{
  "intermediate_size": 448,
  "optimizer": "muon_variant",
  "lr_head": 0.00634,
  "schedule": "wsd"
}
Each number is 500 + 50 x the weight over its row's rms, rounded and kept within 0 to 999. Layers, rows and columns count from 0. Numbers have three digits each. The size before them is the row's rms in percent of the matrix's.

# o: layer 4 attention output (transposed), 256x224, rms 0.229, rows 217-255, columns 0-111
# v: layer 4 attention value, 256x224, rms 0.139, rows 218-255, columns 0-111
# gate: layer 4 MLP gate, 448x224, rms 0.159, rows 0-14, columns 0-111
# up: layer 4 MLP up, 448x224, rms 0.158, rows 0-13, columns 0-111
# down: layer 4 MLP down (transposed), 448x224, rms 0.221, rows 0-13, columns 0-111
o217 093:484468552421424412500414500505558492471464446532699477418470520486586450547464532555514502495512554527518499504476476496505544516494532531503432497542511552441489551526479500474414582404433448484514475548424460499512561543486494510521476526552459475449488486502390488534499564524556423593479454491519410600555524490557490511509494503517
v218 099:452518464590510436501487540477636502394449500613470490498469516472466491464470487528477540542497488530510539467623493526534535503522511410441451544494504452505476414483559486479487528552355518511432499441550390465568596537484508481455584547441499431518487440462533528542486522603565563610420508511500482452484404474558447464583535502466
o218 098:421434501385551569464495366503533411399429496527468384540474540511444566477463405483582502499535431443547496486469546473494528355482473498579524462504412512424492436486471558512446515515557505647507526472499584429498510490516593556546415541575477531490452482542520547451478477440518517511523560509503439531436575443447543422514502483443
v219 104:470520516448469499488447471454553481517527583411496509512491514362501455524493455454459538406431445585553496556485462534501508453472445450422539514483528520610478540440497496389575549525497495464578479555518454453525553581570575670467566528589526456440436488418490464468409512489508473490431441457537514533528576521515480519504525480550
o219 103:492384549443508519547488497408474548533444518610585513425591465620501479531513530458516496466636474413523482521419534505520482419484556510509521531538563424470542550561571469460560517520551492560567509521384508479480560423518454480532460485542469538489544539520463509438496450586489567585563572536528568528452450555456570522496474445442
v220 099:494481549588556527564452486575429522476534543552491530540549538377471582572430458504578451415533600358503545519395459495520425484374441571524532504455455479468463513494538399511495529517476518440512511502515540445453484629532421519584517579504524467491488398570499505505503550480500516554464522549535507501557472540514499505431575500435
o220 100:511452485452492449486492539492517567512447562513508448534533489556482469381483528454510541477430494585403483462518490526550500502630511467397526495519539488451501564500385525482477484508525437599499552457614467492558389462417589473535556511442468509567442534459483537452460444473493565520480580484494444535449486444420490536447454523533
v221 104:473509515472533538529455406465424417483536542511439470606484467404452452586522561515489504482455470449554535436509529437436523637484640535456520452467439503570522501505535501400436559595480572394482530544523533575515479577496444507553516477427478400466434488494562538482594488491435530480513468495530498492531564454376518503470481559534
o221 104:552535473443402481583544508393494521408507557498497557507527493474498517469559563510520450531519477523540468594549520472526505420540453422450450483499508540458483481529387528551491561498538502515476461534530548460458508424541443565495432449478522562586421471488517404434506484613493498595514545513464593490526527567475496504548486481521
v222 101:436504460452420555544515492543519454569471608463618470468501544559441401533494520441545518452536576469547472540517595478512389483454477484511461480468519394526518560488491535417486429557514484374572524566586500582568461485478492524512504449495512567508569416641531587507468507511519464525435463482499433460494553456570568535516515511431
o222 099:492458460471547507586595502449522591526563454576443526435578569499465463543502425503567567449491574393529492524490379544555542495501409455463549423494561519487470563538435482470437425452533495561434486443393558393546514472552512471522481484433493497520445491512457620553508483541520496526543419479539516430544511435492465498480611444557
v223 100:420509480538559426497371510510479570478571545513468517475443550550496475489397428409447588530641536544478481537547483450481436482583592601609477491433461550442478450515367507472567558517472478581440516464542515548502484522491545378429476527480513473520525521516375535450546494501512531583521505529525503486460507492557449545428517393525
o223 099:480610548535555484433582474487537481478459487359505476499512495516438466527443427578486421485540488485504423431623399558489476458476518438461514435555476481530483478530483425502427467602557453583494409553493468533522555547506548541444515511556564553509493492571576462600498458499490473493533508426503394462503475551446454488440430595406
v224 105:509512512426467531503438459426495492457559495507497502568481513520552440527505393548527435486374521550584506450542467510497526501545523474457468416474540465538433479518532502481554606456451475567541552449575432540422431612511520517524518399460501472505424432444531511452463504590491509447461408407610502436552546518478502460577467500553
o224 102:499456435546487482633479450462561521455431446529565513522483575476484510446523473498511498503457516398601501524506528537460468344408484488538515523435463483384526463569614554513612492471574464451533458557418510515543515508481515454456455493522555518571455558525526495484421478498490471499421558437462522563519420526495569498382554486468
v225 101:472459483453555516528536477487461564551543512542506545465393502489580400554560447474434353559571547503546554441420370438544508493544475531454497447484452498546507512567523478535613483460529434533458509447522500512530422567513461578511624506519577513595571583527488495526523504491477514464442454469496591608527509440521474544551371528410
o225 105:531515458492438518409489518488484473476480484498474377553572475477481533375530551529499602444467512423533397523504531545458512491456516524412526480550472475375514551581617417548517530476506416411548499580584498489483532489515460525461485569565520559480485486513531475538459526581502497534447490418495458434511522543525587541508466521538
v226 104:464504471561527615615487485524446434451485416476499475470487593493396521532594480523516489516559444523499465531472519598560477498506476534477523366524547495526502519493454559507517549425447550557468464547467547522476515540465445510474484541608442508551562536574550570527454454638604509458424469439593471518437460505523572410496490550418
o226 105:576498509463555527542571455581563522531531521487570431481504486469497542529469513560419508488482558443513593475477530465466514536486467423539474523490454451523557557456448458480481544530451596483545545445440643533502504533513478608384513347329548473536496533575470490392488517486497468486523472517454527529523445405521533531423471494577
v227 101:453621497522430547491503540325566462623460377508422459516474524396503516516570508513481571459462532491473467514383389491550550496515513572481523496536502626384546448387454421483548429514443525506540491586447448475537599499460432449502544474483546510476525494505567443482518481444491517438466448574538425442552528546497542534510573477508
o227 106:507524573472444347510467429617520413487535471561454467528575495460589566558548584554545478601481487553469449449522558460449443604456551448502477465441437506578489476586481532530477569444537559456452461430480448461433541459487460503477540435463519547502482554480577561478555528504540515527465434537553447614451503514462593500636434572475
v228 105:520487471420443467553517507516609468545508588494553437414539506467610501581450523532661502542451482521569441421418497459548516489486535534456564558542447517506491516493591515482483537538492503483496519528492522502487541598486443476470493544484521514474548476517511466560444515458439481457491524489442378605448503418458567487477518519509
o228 103:565568490510429435544563496471476464542542536607463480476553452640493565547501524547426424412500504486491508524501498473477496540517403446514470583431497450543515495495436462514407514504409470485460539372554395522473467450533619493530477524478475497493499594508491543604552503501488515489559541550490527519573456507541393448512383487548
v229 099:479394458500602557419492495499463468554467506517458516447484435388474521519550442554501459599608576593470575491508538509430488534502530432509562532450501459480537451523390481458448560493481521512530473540465469542548522531520505486571421538533478474529556474550467478521619456445449512514534496583460557553545514438496528458564390516375
o229 102:472480544401426490512514497434516485556527445453528478473472559581520526520520592566542527567482462521420441476556503540517564620542546489434442516546502484533452466529410411534554542565539382452417523509497488493413538521465482600425488393402538514525391494442549493571530513522479531504586525471459422534526548555497448569589466492517
v230 111:544508568514452358541476579533458451393558489553492475493561504505570530523525452475524592532436510521466487469569643498499567533456568488475534528467555513574434471445414541581467480497571565532491493565470450471526427395405524572492492534392329564524488495458503479525533496450466591540534539513547484459515519528514462539525474406479
o230 108:462494506441580606517560580405421406493488472418533539520521496448444501512488500506534432531522431530497470399460459561388587403531486399481484525494525528504425461442469548437461492529500598436455509518515436441453487572462552458520466497553486355452458544516546525481471467475536502410535509567478419507542580450595571484597546469508
v231 101:445425442447488499447475582486462435387543374601571534554548543562461523471504433562531512509484480474539557568436504473480487449542426501482472448429516555584450491495511491530443426526494455433464617567573498486458504498598409424475533545491486550542469500490503453460625541518512604473525511485480512447549524483433591515525520553544
o231 101:528536598540464459535480518389434484494441531408575498459551494490499460510527444517490549536558480478473542420629479467530477565494556521456463574524529514546468539526534519482462599503590584489451417442507387530446508436540572472546538489497541495573537419506523533511520415445469419479455530481522562564512463571543415505449549472465
v232 102:521590614495514504431600412421555617431445492532400560420517528440487543527481538544487488501568529457418457453519517484517569524540452537564553575606545523549492517483566490473560486505504465460446476519529518508397474494454594464407573475543578637428479465487510607537516470499549485551571520475559527469515428479446465465518376556510
o232 100:512490498515533520340412466527533464460560433515515540518495585520573529454608484454477480542531409536596545463498405421501538466484463469490495488481492467442548483515411448547456478511556575533596500423506556495575539522487469535451449441469395420496568552504486431519540520488505515522466471467429464482510467514557472400543570609471
v233 100:529541492339516411512463597503464495498552521514496447504484489494528514532561469488495452596522556489518481415385469563427351512561425487457545541475575543454560522503517595403539551469594450537453527444476554556499488489453483504441519519445497581477500414514466472432527522433587462455535513507559494540441425507554483562440504532515
o233 101:515485535477532562392476515529548551445447480494462534476526484540527499522393477455549545438529494471425483472592512432497628489451457531491535555452507496557483538555443473451509455473456461405473498520439457588465528467549540579476496442439539445475512543550571409586470468493483570468536481456522400495454465532550549439427455513544
v234 101:509478499440427491535550594481435458582492427472527455442486370418477501451504549410403475490491552524461557428487549480525443540439467492517517539507513537437403464610508559514430478468514432439464461488480527588596487568507492558478475494454516611551456510486468420518533504530479550540465481491507523407540469560528449536552409465586
o234 103:530508511456514483502544466439427559458460427457427585499592575511572475388418486575553454565475522502427459536562460585448508475468557523377499538440467488466616468500512587451496470350400570405509466454457534448475554524539532435457481607519508428422442495498538470500499510518480525512560490519492503562434507526558553537576504554485
v235 098:506525542430488575486490539604492463480552494576425577552497526536424519492473536473514495487444578424488502501468460487585499390394426571461570507470398506544437473571581588564592477367489576490516515418489535521429454524517483496516466516485479475494484504481541482556441522569441521505537441467466421477533470485484406467545467537579
o235 099:460470423485516486578549467502488453548533590531422441498505554417601536413521479515571451468545454497495574462588575496452492591553494573488578462476429519492577528508486487534545540544528427527481496557505496499450394509503533461409471483504531516574598517472475454474511460436471487525418570573520624462563527475489458450582506422512
v236 104:515563556541551516410474456520581580514505486517532474490497418547415475514528463469531469603591562499565473427486431513518572498572541550475478505456470553422480517614498437464518566428396464466476454492479457479553472478497508579490537482455559459532505463432440530503475451490512465419495465505453433580525538577472476490531580565614
o236 099:574423526528560445491477439442531494523452491411436430524422475576486505435435561506532554485470418595562476508487515525524470443497534464617558491570486525550617409503505523573458552487470496511549524546553532413473502554499458468534494422517389504559462539518576431528452508510421492451501482456496499534517449505469467468534364536393
v237 107:513534421521475492475574525588521583626505531407495509519491463511543462518454534521406477489465565450468524474536588512431496455474500456544525499477592575535529440448510523451395474453508469521559471499472497531548441636560489452539546487471528445505612470568646515512535594470503459553565439537518537464448460541475494541433513389490
o237 107:413527485460523426559559455430456517427492497601545504500461412468439435487486485499558554530522520543443505587603428493507527437548491505457562445479485554541498477508455577539576497423520444521580485532507465489470489548420520513373496528584526432485548545418438395549468513630520473466493531491489491490482429505491510516464535471512
v238 093:556364405550534519457441453486497482479502550480507505506554383488438511567451457476522588498553533528541515442488488401571519564489518503470481455523573506523515414525484515511560457412507548504538525528540558433424561545574484415472471546497471542607517498524524558483493466548459461547450501445497548509463493456461473456527476450527
o238 095:504510529448463613404601473519529545456441566563516547536508451541498499540438439524514557362545493526484520492511487473434436514450477483424413497525500593434539541466545427511373514495504461557504487419538484478545568529481484616540503433493477447476491521493459379505470553471535487528573522428492472504507502500467508525453550534559
v239 106:492521388502544513526497475477546453511484602459495472525516637476520591441494587459530469553472530421582501484506432555416518526490598469594574490430426483459477436528548565475519546548530503490475482453526460592421446416472438576496469526509428524545429510501475506462484578524430492519465525506530422485528454540505476423481494389499
o239 103:517389461541522555563459582607609545502557427568417537581433524491497515532440500454449418422460478515486560472496527532499535463546637492499516456396548528558529428467443568509467460417554442483517555500548514419444432514439565424558448577583552493492492474549477484507566491451539477545479543573519544453424515476576437550476488517402
v240 100:476399495409561512540478473422524498464482501530560454498514530520564501497423447411580484476475458510453493413478545564530540550476456501461472504530458477476569503443572516445570500459509492428530459623652551452464491513552371577574462534399501487469514480563494464453569618566441524477463377484446440612534503560444608453509576544536
o240 101:492527570493459542513594437512497443439406493567414555532504438460444385534531576520483500520489506494491596502494492547513545471539434527488535490431530477549456546559431486518491509471417584490591551417475583452549471550506516555532527465447436573537455503418488562492417436464528473505491561473563584546587412486566340497567496449410
v241 097:543491526458519577476452503495444523433448557446435512496563597603513458578449557492537401440525563569414534449458492483435489515477535547514455473447591487571501523401475484447538488470607510530504420452577500411518555484557572489466532435443542501611468532570515479508463478535440506520540560507380519527430526576560553566472534489540
o241 101:486565564525596496476531488469539421513559517639482574484512519421482508522544387481483504461486546434573529570494482543525449511483521511457586570503553485539426553543488570416408522513441501431472557463432496569490590565533482540505447492557509474549561432508525430467433495526543430489505482480466522510464486515430489446582473569479
v242 104:461553586505600507474518481499478448548493476554454391427609497424445545483530505580571542554580526445477564515445531492497469425418459482625498437499474466469563521470478525497470491510503408418467457561435367503523476524495538572534515534430382437475504424547593566493474492465507507548514497550625467552540471515486555499453464590594
o242 100:512400456431508561415474532457495563571421528477489517512470515522560527474479561470410551592374515538606384458581490494458466519534460488533519413485487478455443495533533500522506453477462510486579441527548587479576525577504541396615493444497540540464513452506478507541549527511490523553545556508462486548521554432468556512501514503532
v243 095:527507497494526522442461548499557445459459491537519454476468586613486506508601522492442439603590510415428476469505461490435417521487503462526468480545558455558454544425547514523521467580485532472454545599473609552543584534426393402579547523525480525441545477517533556496485561444453462511499414470447508414527529426462498549466393451548
o243 099:496465555511508510510521383583510382413545531529470536479536543548436495501533582488494496507543495462585471472487413431577460446551591486481551453498449482543440530526482527416501519488516527487470429444561547458488423499536574451431434451511540492463542528510617496612485478527483535490484505519436461525453518535565437454504551467551
v244 107:460489503574515455456495561475497471461558506440434493555440503405484459479515577536450495589428561546533513475468472518441431557557431444475484585559549419545473533458417453449599495436536489424501561509492493426489520423455483584478512460489553527461575472549409518489535594554438575501403493442487458576535457489449558524520476526572
o244 109:406392594554485583547506475475436378492498483517474433510523541477466458442483515515513598414570420420556514457501542433465492435566461424567528502475521455437477458504485484495496572576503441544475473543433488467408479505476554431527544508474514470545527442566444451514560549490547571555581506503565527502432508624448520464429498479458
v245 104:448541607432534544530500393466490484538479475502563509542535444543438586541567416627546566483457430504534528532559520590491421483425455501425471518512530473454498499440553461595582537538483507429402500467578434514563554459522442485508493534479532591481507509514578446427478517491462404588427532513518472572467564517448430477495460437578
o245 095:446559489490489513525472522474502454533465511478457480487503523496599489520471489559484584532513449499491529456508570451486546534533486496552441510526613520470484487533475529440510380490487578563529543451505457458569500512419527394483513503469545506414415470452514582558548460480505475466506609540494568453464480543466417513608500472509
v246 104:523438538441461398462470439439598463564540515549403502451413524467439546447530488571588538542530598515528545478473459476490509602551469483436561569487522468446512482488525537470452530499542437555482554506471590464523557492483577417515517490555389473431530523478462490522566483525542482442449515478572541539519440426493431465492552637458
o246 101:511475551535475492512410436560481537452484459443556519500463558490492489443539527468539554415514437444483454604510436405517512542509491563531482520450591555487514457527468465533523461546416436549478526527497547509516427459511570472451422466481584402578563497494503531510528540415632514467547478537531465444584509556469497473451400474537
v247 097:585466488510488403445502569546502432479556492556524442489559496449533554440451481510496475605439523483521584480512519501517387536526492483508549461504469538463508614557534502525448517534405409525565461514419528457433496502506516514559529538591629423485538540488529594459544494458510424473484375495443419513484506472578515506538495428612
o247 094:483382531574484521517547536488514438519511441520538531459509481619513568373431563547439489556479618536438504456485537495528509523547540553579418453481524521450496427521550549467409514506502411511471473453412467498501494532509481472444434483514457559557485496514599438544571506504544608499492527484453526522480493547504484457422444528514
v248 100:465436483586492522418503476461540538526551514536491465653640535486525491428542512555502486514533463506466552552478514473504519497439485447406479582431456501430437523553504516513498427521382500473534470582501448481468466595426497415483513438545579547491421515608468458518604455445474560445495501606440503491571483503492514507562539500568
o248 097:448522535443505461441430402507488429479422494451563480480492477550549528489494496514502521671444544485557499528446502536495505496512467538461458441424559562506465389396491542569481529460550427513485552431594542492531513503449393532563454552468466576532517403414589559509489434485491573550455476481511624516517524497437505585535460468469
v249 092:411510418571462515459544506539535443522473465518496429459545533479570448543510417569567464496621445565459472450571554559501550461496448478396472465485448417485435541539518491403516520561591470485500509462470533551509538625389520511536486467509457586530543518544461487472538452556496485596505486539486517543531480430540566422526559501545
o249 094:475494522423503476434441378453558544434605553474580454508541515485527484543465430437496559536490533535468508478452463467590493436623433535516446492465458502580467484470531503550568482482486395417501483499435537493602496506538496485410515485499485515518550478504526434492524547580595428525507430514517488493478538532458421487615536489468
v250 106:542414466499493561484540502459465549517487469507448409540530513530489425489508587497492488449527522599564460558475556463438527539512508569413435430573518531524566555516452517479421450458408504541476488427532510563524435463431403512416557500560521434579493403497571590415460537532497508482435434483486534517478470486442548490532488490441
o250 101:513564560512528540506510484536490435417546489541507543507461454353519559447422520470458511517438550551598546510523486544457421527484566521456476564492483446501407604510520466489404508535499535549522476522544523487583475463594516555552529484431545499548451502453441475477636546555471502517428488525443594516436455478468474516446453535443
v251 107:501489518507493531500466560557585487426472506527508627470463558457512581511447532578426465522532487489506543521491582507504539475534479569530506459430470405459476595449496395519480495415481459549544511486518574552498549428564465481412486463506529556536394483544568465521472528425466588598550487495542538470537455497480504553529521511453
o251 102:516552493555507483554581530555439491537541504474465436443472543515478436513537465463481525405510532522609468515555459517559441514449550487451502464530513620604501519434416499495535480496447419484529509471464435593476495489460508415533487517591473539484508424458507501423485506496488429532522468488526559492528521415437585540364581544478
v252 101:490456551505539459475503560462497579469524515491440583573523515515482529484508503600551493426520510426410577525525520534505526431471494526474501548441428411524528568422572437535513527468520487442473506571577537504493539460473521630429473522488540434549622519400486405468526530507574436474510576584517509336556513528433531459458458492425
o252 103:573564465600494454474415457534486481548505561465542577478475485458598543526562488535536479533460524537523490430512457481497500490476518527538610471529530523468534469533432533494414461525453569461445506522507426552490491554456532528491495517521480451662536439412475516469554470521552580537483553486484530423361543452462524466566598387556
v253 106:516527631556475499466498497478571520550482530510510507480507518534537648580573496495496475499599428537510567484491479426451446447448425462464619534463524536531549518475458434569470430535413430528504457482500534532567504474435479457498485463476542421540476586510523463479495521532511566486575539375464430443519496337507526448465472518456
o253 103:493530546582421482503503590493532462527544500410456503469553500553495374540465537541524531519429451424499407509612478512462482554418527536570455495555549490479456467468369538562440488476484433448447547466524561488511390530601485451495433420482463561516495417476521607500476551571483489518539461520448499472521430489469510466549496523481
v254 102:517492459521452471444489476514479414423449526538519455474434564545523564547529505492568505526482406474563395476508557506391450590517500505580462487451472547438500376528538449458548478619444545572515450441452558424557516584473579549534509526488499488579436513543498544512489509444510412458550481603498509497485540417414453572512512519428
o254 103:600526544410615513490527526447498516481513536444496603519467448579472523532558510471480575427408535417428481543416478510536549350537500469511544507379516520517573483423535457574495531442487470477521443480526493574578547505478512468456382591499470494527500521477538608475436600471559601499541474451485514533527603591462467564325506467503
v255 101:522477515415413563476506450516541415550467518418552550593483517521510577575507378454394490568535475523522526448536500476517471489524521546464500522552517501501522630452487449507516545503534558515422482526490555524396482584582475473579541488460527504490426534387467507549428512483534463549520499545441525530458446562495602462498515561522
o255 096:501539544544492412368445437500493477563579404523522606486607471475463497448543508494588503503523543479499515525412619398505474483563540527447539537449475478487571517603486540495540507517480476461554468461405517512485532491570461443374498512513468518526477495500517492553496535518476491467484544556527537422463495425526451497597534549448
gate0 093:517549461592529438397427468532566506580518465459549516441582525458591464415558503495497607603498543486557453491527500462529541553552454557508430566492574469475505520472443475407517587554555501538605551512495486444555584494509483489550449530471510524441447429461491458457467407472526558441527422411419529444492621510561498494487478618523
up0 096:472473554568486452485487509529496536564497491497475470574519469446496585406540469481499476496523530517472487527454436448409507549507438536485498546537576563532518406524473475438511515508559431497555583587548504517546549563494583500507543514534539600561429438420498568466452465467495508528476481484516518486493483497537523471541541616551
down0 098:540596512505515423397441474529441523486495456470575453452533467498456568458489520506536528496546508528498436556434456527569479531492528585501415501505463496464469523529514503357506437543532536604572518486514468507585551514514459423587475579469618507445505533427470496491582454491492616529580488396372473474519426536510459459464516548520
gate1 104:564601544453536519483474546530483470508541496543496527496556515484494505508467468494507517572609461399464501501424487525568489491436540490554561412468530527491497461503470536475385455533434515606477539469519604539484473334431484502494473454501561508482447430476459595511515568416539454506535549526502575536495505440502489468528483499568
up1 112:546540483546506472544428425462521494461565543434466403491512360463518491535480375536521450490439568532548512393520476470582517526492489546540487480513431519462585535455547468407603496591577459483495459546509449515505472457493576594517530523475531531524470488523459477529518456510550521537522510604477417466541462616559532476509604469467
down1 103:564551523476517495519480500425512456476612547446475519494551432489523515559598526599498399489471632481563567442571400540535518492506490470494564487471458470464551570431581543424593508529527449470505459430548575451510513458468559487556497503544448526470496423453462497460479446533472416519446469541436482437490554597523520552492510445499
gate2 107:533530545474565553541536502512566480514466585478478539535518549419429502460482524570545547402579567470520595552526445504614465481514472434475468546492579573495518556544495505519589577512500495499464583524404444468535570503500510464421521530538429451552530479444578534494459465485485470386457517478517577415511513493467441449499485567425
up2 110:541506448538554389432462555522529412451592452544567513572433528527448435423524481456437458454513545618444435509502584486499429412580556542598430476383497457536522433533509440559476456537485439489423530505560549466485454375519387570503488466430528548581431501536441453567514502604512559514521421504473388516496512526548494595505558479511
down2 114:512452461548444446522480493456574462604567496411605475482527540543457466523482442475450559515448496522505482462435522460475474478436501503553496495495472390518492445562565482527372560505590406499482486477602523544427462458562472556502524440418564489626404485586444489449547576517482565493464468498433452545463512464535477543604600511558
gate3 087:503572500483536506461523361449566490459509528478546537540542479491571359480550524441540384474428545490425455436487489489526493467476556467618537445534562454473522387556479458540553490433576463478502530427550505484515507534470557470459423453490507502448516542479490537545456435507513499550461564607386466489460529435534600546427527500486
up3 084:454421519470528512518508516551470499541554485582435491522431453525427635529491528456546558487498420541545578459504540489454491458560436471558528581565461442533454550426470439465514567555478443551527526475622530536468434428515443495611560523492451506663532511523534452540543595464458539419519407411584511459506483491472420440529444531466
down3 089:474391435503584509566540513560481561540507498550487451500460538472471624548474557522486581532409430536496570427595534513537494514538459498511515458481456460532535523465461438479449380494484586443516502561575564528468411375550479556557542417509515388582520526367513508538540625581481535398495439472517535537481534461475472513495478523586
gate4 096:493407559516475563545551504481553443558520565420542487506583547496583538488504457667478558458615548531558564578490411472535430318507491471505527443535539500466472555516484464507537486485527478459460584477484534407495471545489511410541542472484536525554451462520520449528454541553517532467525436526550433498500635492424511500446477581463
up4 101:519521450487517415431481481571486560446521464605522505512437529490419419441500477393569510560449451454529472520526595469480572541453532441486455561519447538585545434497456527526554515518472441505456395486547470546587503542455530487410453460468429537456572549506540538439558449452496483538512543517486542516478421431509459514499471453474
down4 112:486494461481492491559505544551523563552571530544507458456478500580506541556506515545466446497492536488448501427488583450530490522441581557564476500457406608513493466436497487604411531342523457526538528480558495518484581551536498588428533475516552541513477521377459471443564400519510465435471535409551453480484407484546366444574465470487
gate5 106:527442439464573524408559569527532520469476532435458519504589448517558524530504462455506538453472429457432563515610486479530570480365472518510489572555495518510536448428540532447438520565452486516477545432448555504497545572465556562402449567571513511434583511483513561496534475558442454478400430424511513442437542528410469522514540445497
up5 103:444514498550478499531449409556473532496502472614595540567471480469521500413503565564526527533460535497513526447464472564448448617554529465597530563408592523521528506517502422481578425511489540597434392503478537529553444468468480511586543480455463436494453475554490483457408580510539524517627624579462538453530507547567461461476467535472
down5 103:515519522584560448518416525528487532524446415633513560601424486492470484444445533471444554466427492525606504307524490478496448479520515409503549518436437460557452470573468503541530587520368444477473431427530392476584542457525479429528545517437472590421496415515567490503426532522542505485607486495508519517518448462641569443478566517539
gate6 076:548440511555506535484552416500496447489485463485503483553470481477505446500551456492502579507479569580521514515445492578410535481592511503515503479418512479520515456605500572604434585360392465494574504447513472502441557614518576551556495565373450477427524511540481553440512523528500507559535466603532489483489494470499426479504436501458
up6 072:529507546440537391531402564490565451501527543504542466481480430441513470534444450578495512543381404524482513495598467457481540456487502461437455451478529489398500477498436551550459582539467547564521531496514481512527401507453492453566554580500516441537516546457589501482475446526531481512449504420558463536488417489471526558476542512479
down6 072:574465468462483549557497438497536439531556465450531584554592484520449496491476405518540507466487397502450528590460638550504453475545498487480540638496580609502404518540523407361533450496474519444512510541538472431480555341473496505467475530502522447581522457516495435564517526474516559521478598516459468453366480556512569532453486574508
gate7 102:454568495476526532479472603595559391496550384477404587543566567504493465522505500540429493469516401501498564444477492444571498461458480415532517527580415539495448446493470415432551495566584482527617563534525567581546567536472477529527447448433519564497469485474494481495598507574501591419540475462431422536419559501446464539472422489502
up7 102:457430531438480458525468594495546446508487472511472556475544526479435496418475507473428461563562497471498550436617544480555460580507449465489472458568473541581476481517483390565520437545505471510500632554472543539587561484507605603508456393454462498572413499604521511505476537526459578474552475429533459501520524520583499537505549534505
down7 095:489623464494486502503415511596584465494463467497495510425456476611447467447390509497440482485530522415542506485457478474452420471522488419524510564468474460500506514472487470431496488389552418496519510517500546547566550539575450592488381522424543505540507424511542564553602488519454583411497543492411475473480542542532538424454500486391
gate8 114:517484499496544529482592504518457414466474525474545456401531507565485474600451506467484534524438434498557538509493506465553424485445543484587453509526580566527411524507515510563500585475573437500428502401553457473491471529501562598487442464456446442511471459432507515466419500530553582542442369485544536467514503422514415531465543459505
up8 112:465577455404559556564512478371491473501509494470501482506520555567490465546429482484422497533478398511570520583601496543520445542388532426470548492489490535496491487473517432565462443442610460545431458527481443555486502494487498507424510429462504475465495479492519552443460509529550544473558482531534491503524549469495504590446519468513
down8 108:457616512524539494497515540627506436439485504440493493508457463521589515594462444528509532475553458457544536442558451508601422491504525443421577430496482496490470497513536597523561529608531428513476520476531617587509491489412639526406540446544600489541435416436418542530518525502541568528481512588568527560526509453432493512522524475500
gate9 102:439541547524499552438510449566529480533439443449428565600523560495535458550404447507586544530570486535526516526454496540437546469525526496541426502555485508442527476449502423487608492518546673602393440535466501610472545453439442474458457538489489501516446567407471546453530549500518520528494445503539522555502610495443482575528438559452
up9 111:456515401452528509500450586495518453484484369406472528458420597440468578531523412454512474452466477593520561451470498539432615501465434435491523479455433422450513434510560483425511481510514516436591513560543533525465435473538542509493569424499525371407530485552532480457559517566530554531475473508542515538559541552469475500502547486512
down9 103:492539544473470491477497540500485545452555541451462448507417450486476528545478538529501432540389536519488564544467435425499602510469481477496520490486575506629525451520455564496394527452553494391574474496506491542588440526530653448532460552406532503460578463519422389563472517562434426460440446543466460507524463516529547433551505482500
gate10 090:545533596521502463482418482569495490532502521390581472487524431464505522460624423572447538484554518484466534549579549572498469512519507496398485546463480475500461517561549501504541518528525495510504521508481457489499507581442490554482563450551511554516503519509544472454443564506437455444488445483478548497526574373495467480504427488529
up10 086:558419564450468463471520514436443583508486416525507417463423447566471545474488514509601458464507527427537494497433482523501420495550541550453437439431588530483557528363535526458462433515557507557527458568423490496539483443430506528515543381527509364582436513501542563480448488518541621491510520525519461546561440495509482474494551465463
down10 091:544432461573416446489557443504570469512422514532499504503530560474521425453368601498515447571445584464595536503522453468465460512589444418473391417481483541544593471408518508423509387449503550507471523517563478482555469388517523437572567480512470429443474417501490567533448478486530484540517445504518491580515475430548470441499500430493
gate11 065:539492543509580503437526468448580530521517444535494591538569443505581512504526536475471407539442521476476462519482489396567499512574578484451532358542463490481510421477559453489449487504488450512573506427519546438452518532472506519557523507508457540464437422546507612567454486535422475466495521603484419484535566494498573528479499489601
up11 072:527534608542400460506539554486431528591500545504491527486487466549481487533508471485506528438557533397536499496415456578474527447494481489534459507568503447470526469555466521559540568421503602512492457528445520511480522514486456464465499619443551543568523569487451486591527473455577526595500535451499530524535508410425471549493491502392
down11 069:433500376479557547529502477518464510485432447558476524498570532486554554485464435476473487542414571448490549506563509389497477624583479501501624539412452514479510441428475500521443549547454417424521556473572486427525503540462509433534369467547491517511442485522466489498536539525512527473487510617459479507508572505559487510401508494493
gate12 053:571528487547472565452509591493528529511440520432482471514397565500484493538533496461461528582489462513536519546523467512488485423487512526464463480503477529613365549510388532447495561484458600565462520423497487446472545436558368510510509570539525609475535448487502491480547443569439471524582389494529580472504525479504544512479508569511
up12 052:539408489404395503464576483546580516509409436532494463440501477498539557457556489550521397565531480454536452498489458575514506506481404485592505551490447551440511477458559499409522526537500450525464490565503564513497522333477535531529576499577417557462517531494435463611535488499514431471431580560488552486543522522553445442526539485410
down12 050:498448456517418467505475521480530481455401474551561520567559491531634478450518547530591444424492571489541471451498497583562543606571583498504511498582493519467517492595445507452449519543579495409472438487459582416503521420358543504441418454425545502564525490538510603568547487455581517504477550570483494452532542474474437470570507490458
gate13 089:457536470504421569514477420518480384441498480415527435473506555538475513454517501477579482513484493400546462528503422391571474444498545478505538625473461456488466370522458409471525589582528497472502493525451518465530508555511479454462529524520548399602454395475544442529521521511530491398404453521582522481522538458458500492475548514389
up13 087:479560576456481557444518419515542476489529462525473470485476479503532469505477479507545500577456530466439555571537520568486445501444418472675572481558489478434489507531549465463452562526519506523448503478521560532492471499488499446531425490363546515529503471407514545413467442536503491506474471559497565419415491379556554534507530566417
down13 082:543491446460493510458482503503535540406449564447445474440489496555447537464455500457493420425431540461556553587631524545604490507474481548480538511521509537518489520552441493360489533528492460395526518558511571478455493535502535397491497530458509468573462467546505498564537556493481492448508518631539539440417456537565502453367479488456
gate14 060:578531448485503579558409429558482510468522455552602520431308498466522533563482568468472518445458533539554550500486463524585512546393502516552447530442489429502574590433468518545478473476493545486453513432559489533467505500563482515501518468482563526526509467411582468504478532451455460510511466531602433447479561558431543532560511433449